{
  "n_kv_head": 10,
  "vocab_size": 2048,
  "decay_shape": "linear",
  "train_tokens": 580500000
}
Each number is 200 + 30 x the weight over its row's rms, rounded and kept within 0 to 999. Layers, rows and columns count from 0. The size before them is the row's rms in percent of the matrix's.

# layer 2 attention output (transposed), 320x320, rms 0.128, rows 8-17, columns 160-319
090,194,186,214,213,189,188,179,169,186,231,259,209,216,224,218,206,156,196,168,189,250,183,176,182,240,263,177,190,222,247,241,261,203,156,221,223,219,200,180,195,244,159,200,245,235,223,214,176,219,191,241,192,176,193,227,156,154,172,242,269,133,263,165,215,198,188,210,222,149,194,134,236,192,265,173,230,227,182,213,221,233,200,143,192,156,164,235,168,185,204,217,195,191,191,177,180,221,182,209,173,168,234,204,237,270,203,194,209,168,224,155,231,192,200,154,209,129,210,189,191,206,207,209,190,172,186,174,203,189,177,215,153,203,197,167,195,236,242,215,171,229,177,169,223,169,211,207,202,176,207,184,204,222,175,217,271,264,201,217,214
090,205,170,237,156,208,228,216,195,222,186,225,225,178,159,235,250,198,229,189,233,225,183,187,131,195,187,205,209,196,221,287,207,139,220,204,228,200,264,187,196,225,180,224,154,214,248,224,222,236,193,221,143,203,168,149,227,157,236,169,199,257,167,209,204,225,194,204,222,190,204,181,206,224,233,156,212,251,248,184,176,197,230,193,149,202,180,216,201,168,222,244,204,230,219,201,234,239,134,152,237,207,191,130,171,252,224,131,153,154,208,138,187,264,179,216,204,213,186,180,176,176,191,191,153,232,155,244,184,198,216,209,182,220,157,177,150,211,228,176,215,107,218,202,234,208,143,218,213,215,242,175,203,206,214,203,230,186,208,240,193
095,212,214,157,201,195,156,166,189,120,206,223,220,232,196,239,161,270,129,237,164,205,165,185,225,191,198,203,199,196,177,208,265,204,212,188,201,186,200,202,231,208,229,251,244,195,187,144,209,226,147,233,202,246,203,185,166,175,187,182,188,214,219,191,197,208,215,173,186,248,193,203,182,213,193,234,157,229,185,207,203,192,199,169,227,194,230,171,239,230,210,185,174,228,174,166,203,190,159,195,210,196,198,249,252,203,216,227,183,212,210,235,245,175,205,186,184,159,144,156,182,188,148,230,253,242,208,191,185,223,261,162,184,206,241,204,171,220,177,186,221,225,172,240,242,206,155,193,152,235,205,198,214,152,201,186,209,198,145,200,197
093,218,145,193,185,241,177,217,189,230,229,176,200,193,179,178,211,162,229,211,210,179,172,216,181,236,178,175,196,233,219,261,193,199,190,290,238,189,210,239,181,203,220,248,249,185,151,177,228,221,180,201,207,210,208,205,202,200,202,179,256,233,181,174,150,217,199,153,189,171,247,110,255,232,161,195,151,177,199,255,203,236,210,170,215,187,185,224,227,209,200,195,250,213,220,199,228,196,234,181,234,208,209,131,210,206,284,251,181,247,221,186,175,177,191,220,213,220,184,216,141,221,203,169,215,208,204,156,235,193,225,227,182,217,219,158,179,210,233,178,203,165,231,191,213,184,242,211,163,204,178,222,220,183,159,260,174,244,186,168,195
096,209,206,199,156,191,217,194,157,195,220,186,223,140,202,141,241,199,205,207,191,212,237,178,227,205,175,150,182,189,167,254,162,158,216,176,192,154,189,189,206,185,245,226,239,255,186,253,207,242,183,193,207,201,261,205,172,228,193,182,153,162,160,158,179,191,187,195,213,183,141,228,196,202,181,175,174,195,196,180,212,170,169,240,196,249,156,204,202,166,189,248,168,178,204,205,220,200,221,197,202,245,251,222,195,215,226,188,149,254,159,219,146,259,188,201,197,148,276,163,187,271,189,243,148,183,248,197,209,244,209,205,181,232,145,157,211,222,244,196,140,193,294,188,212,128,201,195,211,236,156,195,222,218,261,215,188,225,196,237,224
098,123,174,283,179,199,231,175,233,266,189,200,205,189,198,245,199,161,168,189,215,222,199,188,224,212,219,233,260,222,211,213,239,173,147,169,202,207,229,192,183,146,213,224,214,171,162,168,205,189,221,220,139,228,202,166,263,294,208,206,194,191,218,188,176,218,240,215,195,187,240,238,183,193,266,177,247,211,179,207,202,243,139,183,201,226,167,174,244,218,232,174,202,172,209,235,248,187,229,242,263,165,186,183,229,215,229,157,193,168,194,164,224,184,240,236,201,224,213,230,189,189,177,193,166,168,171,149,208,202,211,178,189,199,193,265,221,208,205,191,146,96,215,209,168,198,173,193,153,240,220,184,193,186,217,218,248,184,197,198,214
093,202,219,211,180,233,175,185,195,176,203,171,192,224,187,191,176,165,161,292,189,221,216,177,219,181,247,117,229,215,184,199,145,203,188,207,193,219,221,190,219,220,233,149,160,213,195,172,181,161,207,169,164,185,198,225,170,186,206,184,245,167,187,189,132,192,161,196,229,221,175,238,168,211,230,242,136,234,215,211,178,244,184,237,180,206,212,179,207,215,197,196,200,201,227,255,149,224,208,173,197,178,196,210,175,190,200,174,164,181,225,190,242,202,192,239,224,171,209,163,231,226,191,146,167,211,177,185,210,195,236,181,197,241,206,180,230,198,139,212,185,232,205,211,128,176,159,223,210,210,208,137,257,201,215,216,182,212,195,229,218
096,163,152,225,203,177,210,175,204,186,179,169,213,223,152,166,174,177,177,196,193,194,237,189,160,234,199,180,196,233,216,216,187,184,129,225,195,213,189,117,219,210,292,172,187,225,149,251,213,234,211,207,180,248,179,213,160,231,230,225,227,212,207,243,144,196,183,139,253,201,194,202,192,259,135,167,207,253,246,210,180,222,210,232,248,185,241,227,207,238,193,219,176,168,193,237,222,197,222,178,182,206,166,182,225,193,192,260,224,240,139,203,189,216,155,195,220,242,201,208,190,143,194,233,211,181,153,232,143,201,205,208,233,165,159,174,197,173,207,178,240,189,242,217,152,173,189,171,208,142,180,172,206,213,206,145,187,225,221,166,197
101,165,155,272,185,214,181,202,225,194,189,213,214,126,177,229,197,170,171,194,222,191,214,205,190,172,269,208,274,190,179,199,205,178,218,219,188,181,217,197,240,262,215,190,185,205,177,280,232,184,200,184,203,156,166,213,206,244,176,225,174,189,226,129,153,197,200,248,158,192,211,207,121,218,176,214,228,189,198,192,191,233,199,205,233,190,177,174,230,170,210,237,218,226,201,210,219,231,243,248,214,164,256,166,207,245,212,179,226,164,223,187,167,224,207,201,218,191,172,244,223,214,241,160,179,209,180,256,186,199,209,169,186,176,135,222,246,188,269,168,199,203,165,200,208,163,250,210,217,239,238,188,167,219,172,243,162,194,240,183,179
091,188,180,233,167,232,218,204,180,173,207,234,224,231,170,182,201,168,164,224,217,113,137,240,206,230,194,173,222,235,194,192,181,207,216,223,181,196,166,257,182,149,202,222,181,169,192,209,151,208,216,221,214,213,196,250,274,167,179,211,235,204,197,185,166,233,185,205,142,210,236,198,240,163,174,206,206,205,189,231,261,202,100,204,240,144,210,255,213,217,195,196,197,172,165,214,201,226,207,192,219,200,129,225,192,180,231,154,213,162,158,185,168,208,184,206,225,158,231,173,195,255,215,210,187,211,174,113,220,194,191,222,237,217,217,169,180,247,166,199,186,176,210,171,171,193,235,184,174,209,148,234,196,162,154,143,189,213,232,229,214
# layer 2 attention value, 320x320, rms 0.144, rows 9-18, columns 160-319
087,166,187,186,204,190,189,208,200,228,216,197,180,184,209,207,156,257,172,180,207,139,150,177,210,191,230,236,176,206,140,108,177,247,225,222,230,186,206,222,151,215,218,197,176,166,173,196,226,189,199,225,241,208,223,207,166,233,189,193,193,168,236,240,212,173,212,200,180,271,163,266,195,159,167,243,224,192,207,229,242,149,284,187,172,212,220,198,200,214,231,252,222,188,244,233,220,227,224,223,162,225,208,176,235,173,157,245,211,183,276,177,206,160,149,208,171,202,184,199,219,226,201,217,223,212,197,213,193,179,240,227,198,219,208,170,226,189,199,192,174,233,166,197,190,225,243,158,235,240,251,204,202,188,196,233,226,186,168,163,175
101,228,196,167,237,160,256,189,171,187,206,205,177,215,177,233,177,213,200,192,183,217,187,209,154,201,257,180,177,219,165,235,181,188,192,213,126,219,212,170,232,192,183,199,231,204,199,205,202,157,241,194,196,186,182,203,236,199,146,182,184,188,134,197,170,154,195,181,129,202,194,136,193,210,230,186,180,205,253,209,254,183,268,138,239,221,180,199,197,212,176,215,183,192,194,222,201,173,179,270,206,209,214,198,182,161,220,254,186,196,187,191,143,202,213,207,154,187,169,185,196,176,216,176,216,172,193,225,179,275,222,239,193,222,207,188,202,201,174,177,178,178,188,176,169,259,179,187,217,170,165,193,188,256,208,210,196,226,182,213,261
095,146,205,188,211,208,207,248,194,185,179,227,183,183,228,220,156,196,172,193,212,173,237,193,243,214,225,186,169,162,174,202,198,236,205,230,161,223,204,144,217,177,136,214,191,169,190,256,141,182,169,189,209,237,162,188,212,158,191,205,156,171,200,202,218,222,220,206,193,199,221,194,179,196,238,197,201,208,215,155,170,178,206,247,201,213,170,279,189,174,223,210,186,202,183,254,166,202,221,233,181,195,228,240,180,163,173,174,184,151,220,158,205,152,183,151,189,224,181,196,193,176,191,205,174,197,185,186,210,224,152,160,228,159,151,149,159,194,208,265,191,251,187,214,215,204,135,181,177,189,242,147,209,224,260,187,210,164,246,207,215
097,188,201,213,267,246,139,217,157,197,200,240,234,180,218,150,220,248,195,188,165,162,220,180,216,255,221,167,199,226,192,179,225,225,247,241,179,229,217,135,210,198,145,208,243,150,229,177,197,159,189,177,183,230,173,196,165,173,198,210,147,242,205,203,169,160,196,154,235,255,163,234,190,162,190,206,215,188,220,199,145,241,225,250,254,228,242,171,227,223,203,139,215,188,206,182,200,248,203,228,166,200,145,208,208,166,187,156,253,206,186,187,220,204,200,236,214,240,181,193,206,112,194,158,145,213,223,229,218,223,195,168,216,173,217,187,224,194,207,195,212,167,227,172,174,241,170,195,223,181,251,166,194,177,178,196,139,189,227,259,234
097,168,191,118,280,188,197,148,158,184,183,292,156,190,209,170,187,244,187,199,220,206,203,231,154,139,216,188,180,196,178,148,159,167,257,194,318,203,249,199,257,218,197,242,150,189,222,162,184,163,192,234,223,206,177,224,231,221,233,189,186,194,206,209,226,225,168,193,256,228,164,183,192,206,184,214,228,158,181,200,218,192,195,233,201,241,160,196,150,182,140,173,223,225,215,214,145,188,200,200,190,167,163,206,227,247,186,233,236,193,194,257,218,219,221,188,176,229,207,210,171,209,214,203,187,225,157,211,172,180,199,243,192,211,223,220,224,242,224,168,234,182,269,167,203,207,227,188,228,193,211,216,183,191,226,219,235,200,229,178,217
093,170,160,251,181,191,183,237,197,256,246,227,219,189,257,169,184,200,194,167,253,209,236,139,200,183,173,200,241,209,190,247,222,179,272,160,191,205,216,181,243,182,188,246,182,184,190,168,210,147,217,250,214,180,174,203,173,183,187,173,193,178,253,189,213,195,274,214,188,163,197,184,224,139,239,195,225,170,258,251,194,147,169,176,219,171,215,187,256,174,204,220,175,215,183,109,214,250,199,214,120,178,183,157,241,194,215,182,227,192,194,228,181,198,217,236,201,195,234,231,217,202,219,159,200,210,197,192,234,160,168,156,183,213,238,212,195,192,228,228,171,229,218,210,204,229,211,181,170,173,222,212,211,181,226,169,167,224,164,167,181
098,264,234,167,181,238,222,220,190,214,239,238,266,243,195,191,265,208,248,220,208,210,175,139,237,239,223,229,144,185,187,238,200,177,127,198,189,200,242,222,238,202,195,153,177,196,276,217,190,183,181,180,184,200,212,202,150,187,196,155,182,247,195,230,277,150,250,228,202,248,239,203,244,133,170,227,243,179,229,174,219,189,189,167,178,189,214,228,158,186,213,205,162,208,220,203,218,198,183,173,220,171,181,226,226,197,173,174,187,200,212,188,158,160,154,194,191,200,226,208,230,197,180,198,226,214,215,212,223,164,214,170,218,213,289,221,207,218,196,224,243,198,198,197,184,212,208,244,224,219,178,172,212,211,263,155,150,199,162,222,182
092,194,118,244,230,211,141,206,191,248,174,190,194,222,215,242,214,163,228,224,152,161,170,177,180,224,225,183,193,243,180,211,216,219,140,229,228,152,184,212,193,175,182,212,172,209,239,211,192,163,189,197,194,194,232,189,177,167,157,207,207,179,240,185,198,222,236,153,234,216,109,184,206,206,239,159,220,217,169,198,245,190,157,219,206,210,241,140,202,182,225,226,197,172,210,199,243,233,239,170,184,230,140,206,229,237,216,192,223,218,181,210,234,173,242,195,221,229,184,209,218,219,223,193,205,236,206,239,223,193,210,204,186,243,210,188,180,177,212,192,202,144,192,105,193,171,188,221,151,231,187,238,235,182,142,188,192,172,154,196,174
095,242,204,199,222,239,166,220,200,171,215,202,199,230,194,230,175,227,176,174,201,231,239,212,220,235,219,162,176,146,232,206,191,176,220,164,177,192,256,215,195,170,139,229,228,196,171,162,193,224,196,185,217,253,229,178,164,185,227,181,240,167,187,207,286,229,167,129,199,175,234,150,180,210,225,232,158,203,207,176,206,176,178,194,232,236,205,190,225,257,205,250,191,214,239,227,224,164,176,196,176,181,223,151,182,175,237,201,156,192,226,166,234,232,161,227,228,214,222,163,207,204,193,167,164,173,219,246,181,167,236,243,235,196,162,197,207,136,210,211,216,198,172,186,192,211,209,194,204,177,229,215,228,154,232,191,231,194,243,219,185
094,122,192,245,228,175,185,198,222,238,239,198,176,204,208,166,163,170,255,229,178,170,166,182,207,208,199,260,155,170,194,227,264,223,236,185,183,183,206,231,210,214,224,234,197,267,205,172,196,214,166,256,188,170,240,171,122,216,199,221,201,200,174,160,244,183,231,201,218,201,176,149,161,252,217,247,188,224,201,208,187,227,172,229,174,174,179,194,243,193,182,205,232,202,189,214,160,216,172,196,149,153,195,173,196,221,254,211,165,221,235,207,169,227,147,214,258,215,162,219,197,176,233,205,169,215,200,270,165,201,116,195,206,237,167,254,202,181,196,230,238,176,233,195,213,189,217,227,220,146,192,208,201,165,260,188,231,186,195,211,166